Weights of a small transformer language model.
Size: 9 layers, width 64, MLP 256 squared ReLU, vocabulary 2048.
Architecture: rotary positions, no biases in attention or MLP, embeddings untied during training, normalized queries and keys, local attention windows, capped logits.
Training: a variant of Muon for these matrices, 114M tokens, 13953 steps.
Each number is 500 + 40 x the weight over the matrix's rms, rounded and kept within 0 to 999. Layers, rows and columns count from 0. Numbers have three digits each.

# up: layer 5 MLP up, 256x64, rms 0.0849, rows 222-241, columns 0-63
# down: layer 5 MLP down (transposed), 256x64, rms 0.0849, rows 222-241, columns 0-63
up222:552516513485515458509548511553510525519503491499545513530451482529538438487495502513489499566487536502502502573496492573492450479490463530463529470515582481538433460459523500512508450557435504
down222:535559537536500496502476517506541472496524493490499577473486507439472500446484514511477490529528493482543447474490501483553511529498487432445461483437503583468483522546535438477510487561584501
up223:563534457512492521584452443448508565570496473412487475499443499567451551497486514552471494509496536532540503494459466463500466518451448470514497508488513422521537492472470536586549504531435466
down223:481464464476495532532514501496479491536494502493492541497412587485544472450496477489502547420511483484422465571503454497521524484518522535400554450483491525481554487493563541499497490439507579
up224:460478493517563520465551511516479482502515479462523520478417544469518446483465471408443523492578465472509542525520449469487584546514536492496447500535429493511514532473476544511539486492544528
down224:517498472529545452440531468532502497535441516503533519509544492482585460512511501508466529459495542471510479476525472464443486531544589500475560553471535451615464552550472474491434546470531518
up225:476392512495477484533569529517502524578464490578488459534499448553533431457490551422437517572491457471461549543512511544527524496526534500517494522567500493553521491444480470446475535509524510
down225:590486473463497495551453526544483549458470468475503499550488516530560503522501454497470524415470562500542471548447473509542507577448485505524474489476541512475447409592526472519546522494550449
up226:561475532501503505480573437538513502515466501466464508481467538446440468495425455578525540469466587494463439385465480543489497523508507523582478460533542471515545501478509514507504524431466486
down226:454481527477482541521483483446497462533515495454517451558481493394534571474541543520497481441493501512600520467506484498434531479531472487521512536514439463466468570496487459474444459475468582
up227:474535465532564509483442504528528503493550440454512485447481473543496429508513461512433506529550509535538536450503501498489526504471481449499544501557550409484493476484511479537484432454489556
down227:469463485498438491590513446516512484506414529498556531526501497457531528551490472490538499500465454469526467541460442497548432472542614477541492437449480499492560480469500504503507572535543474
up228:500499503484492502526500476496492513516542522509484517521476509519503528496484477496580509522539581548531509482535479505521483570525474497487508501508493568450486478459527446507493566501462484
down228:466496502498450513485510484497499508490450499479476457462448483466544460561492460509460460445477475454480497492538490432481487477434448539480477493513521458557503493506486508506503485500544570
up229:543537481531485486535472493478491451509520551474524417466478512485485457418504526505535535495475554504497558495573528524489529481539478524486513517508505484536506454503503547481511515496498520
down229:457471533474508514532544496520481510481521445513440546485496474522558489569489497496556510438541492532487469495478494475492483532456456464500513439477554495464482518521525501555516548428495523
up230:506517471503508414517517554478531525478419513549474524520483599558515507585569489475487510520523536497508532468523548467514476563497457554469389494535390517507470525494466471485508465461537547
down230:462506551439438543605517506545497522489475543516509536522523453486408474473454502493488391489485443460518507479486530507498542529503487455450464443490499516469519522460539483472449508515472473
up231:482505573548551457493442486494487562539474486497521520489373517483523576521569547445484549495520503511557452442433497470523515495423522453496593419507505444557512577473501580531521539503531553
down231:457581472432473495427454467486462529452547543501496448503463465490476494540585467547499391524551472541473546553548456506486414457519487558546498430544483458517560440521569507469515477510495519
up232:527394488591466507500456476482497480480465528515469524467511545523463535581558494562503494510486518484482544492515454483515455502515477509443474487479467501615575516488480475516443469507535528
down232:480461543553489468473528524524498550476519572438458467492474462499465515485500548504440517499549475514463471540452512455522465459466504490578481519521477548504503500537429476489439406562474478
up233:487402492477520483529489491563478453474473452454581522502496497484502481482539500481508473448477462588457497524484485489484538545490516473499534434494468540500535426512478535495501449446515488
down233:502530567451532514513462509611520542509514509462467499498525487501568456541458545551475446482533503469535458547488520499494434546485463536473524545503483441490507511521502449442519467484542527
up234:454434505499564450521528389508514509496540471547435483500535531529519426484536444484513514531506499516560563444479482501463513485464440583472557486509480470407585477496504521483518486511543482
down234:521416473520547473528541436399533439541567514515541428512436514485526430475489573482480464455514548547513526545484461485535441530465515492530506505534455461538490507510497468553526485493557496
up235:525469436479558531507463469488552510524481488547519502475490460447593542545494564568509423479508452460441482496569525393548479532490423536518464498482433559512480455477571509484479513519490466
down235:503553568514457436418470494518459507522476501512503510477463509544474518485504461561494558534481521514501544486470561508563401480456515443484543527509554543564449505456519501457456566467508567
up236:495509477500424567477464526482472508507525540488476486430509455526465503472514528512438504463475509527491469509540480472518531531490468481450499502508511510500508433475461520482506464490481560
down236:471439507514514445527521474498546533466432447490511495523409570478493518519497521481481528470458486494471513531495456473508445454449473516512466488538535499512507536465497502484526527520476477
up237:460515525514466459526506504538472531574425526602498533493478616560544437509503497525576496540506524474468434542525432515462483514442489482489533436554523495505540540487522558578481474562460558
down237:444485453461524556449462504557507491495513509479522457531508569506554494583532507518497443500413518473470530466577492491432482448493494501591484577519400504540458502488498462474499497456599494
up238:467519504520515486514544489473530484491551424486470460535491472538469460536415487582499514443484482501473506526526401474454538445501532525545488465516479552487529530459462522494461488493576529
down238:461436523568485493480440490540544527495530480479468511492497525505518469518495433519464532547463443510518448527570485511528520511515487527537565471461578436553483515536472533552462481444498573
up239:521510455456491475569558476538467497538477537559464462504537598425446402543511479554507439531450485517468557491492568388515547441503463438533499494510532462462501524527600488494532553581464512
down239:470509562510558488494463454494497473492421480447541464477542500463497547476434500490554394440567541494492536527473500439564455514515458499498438506492437526530483507529436454427576468514517403
up240:501479517499577522519448487511448513492527547458422466543534537513500525499523488488495509489492564527453523470538532552444538524473496513470500500516543547486424473458490535518477478473516526
down240:496471492572514469477518492538492539528522495500560466533571537503555527490516529545507470581452532500532502551554531445498515486482504450512476486541469530473539486417437509493472548469505539
up241:487478485459435495497510490491466524503538502520493487501495457474522536492524501502530530555468491499484503490460516489515547535498542492484476517477464502472512456528521506502507510483459515
down241:503505521534545492495505476522519530470436523510456482471440554501537433503482498440488456462486528542501458549579459483434528495545458489549512428516543527596519520449527511512474532461549491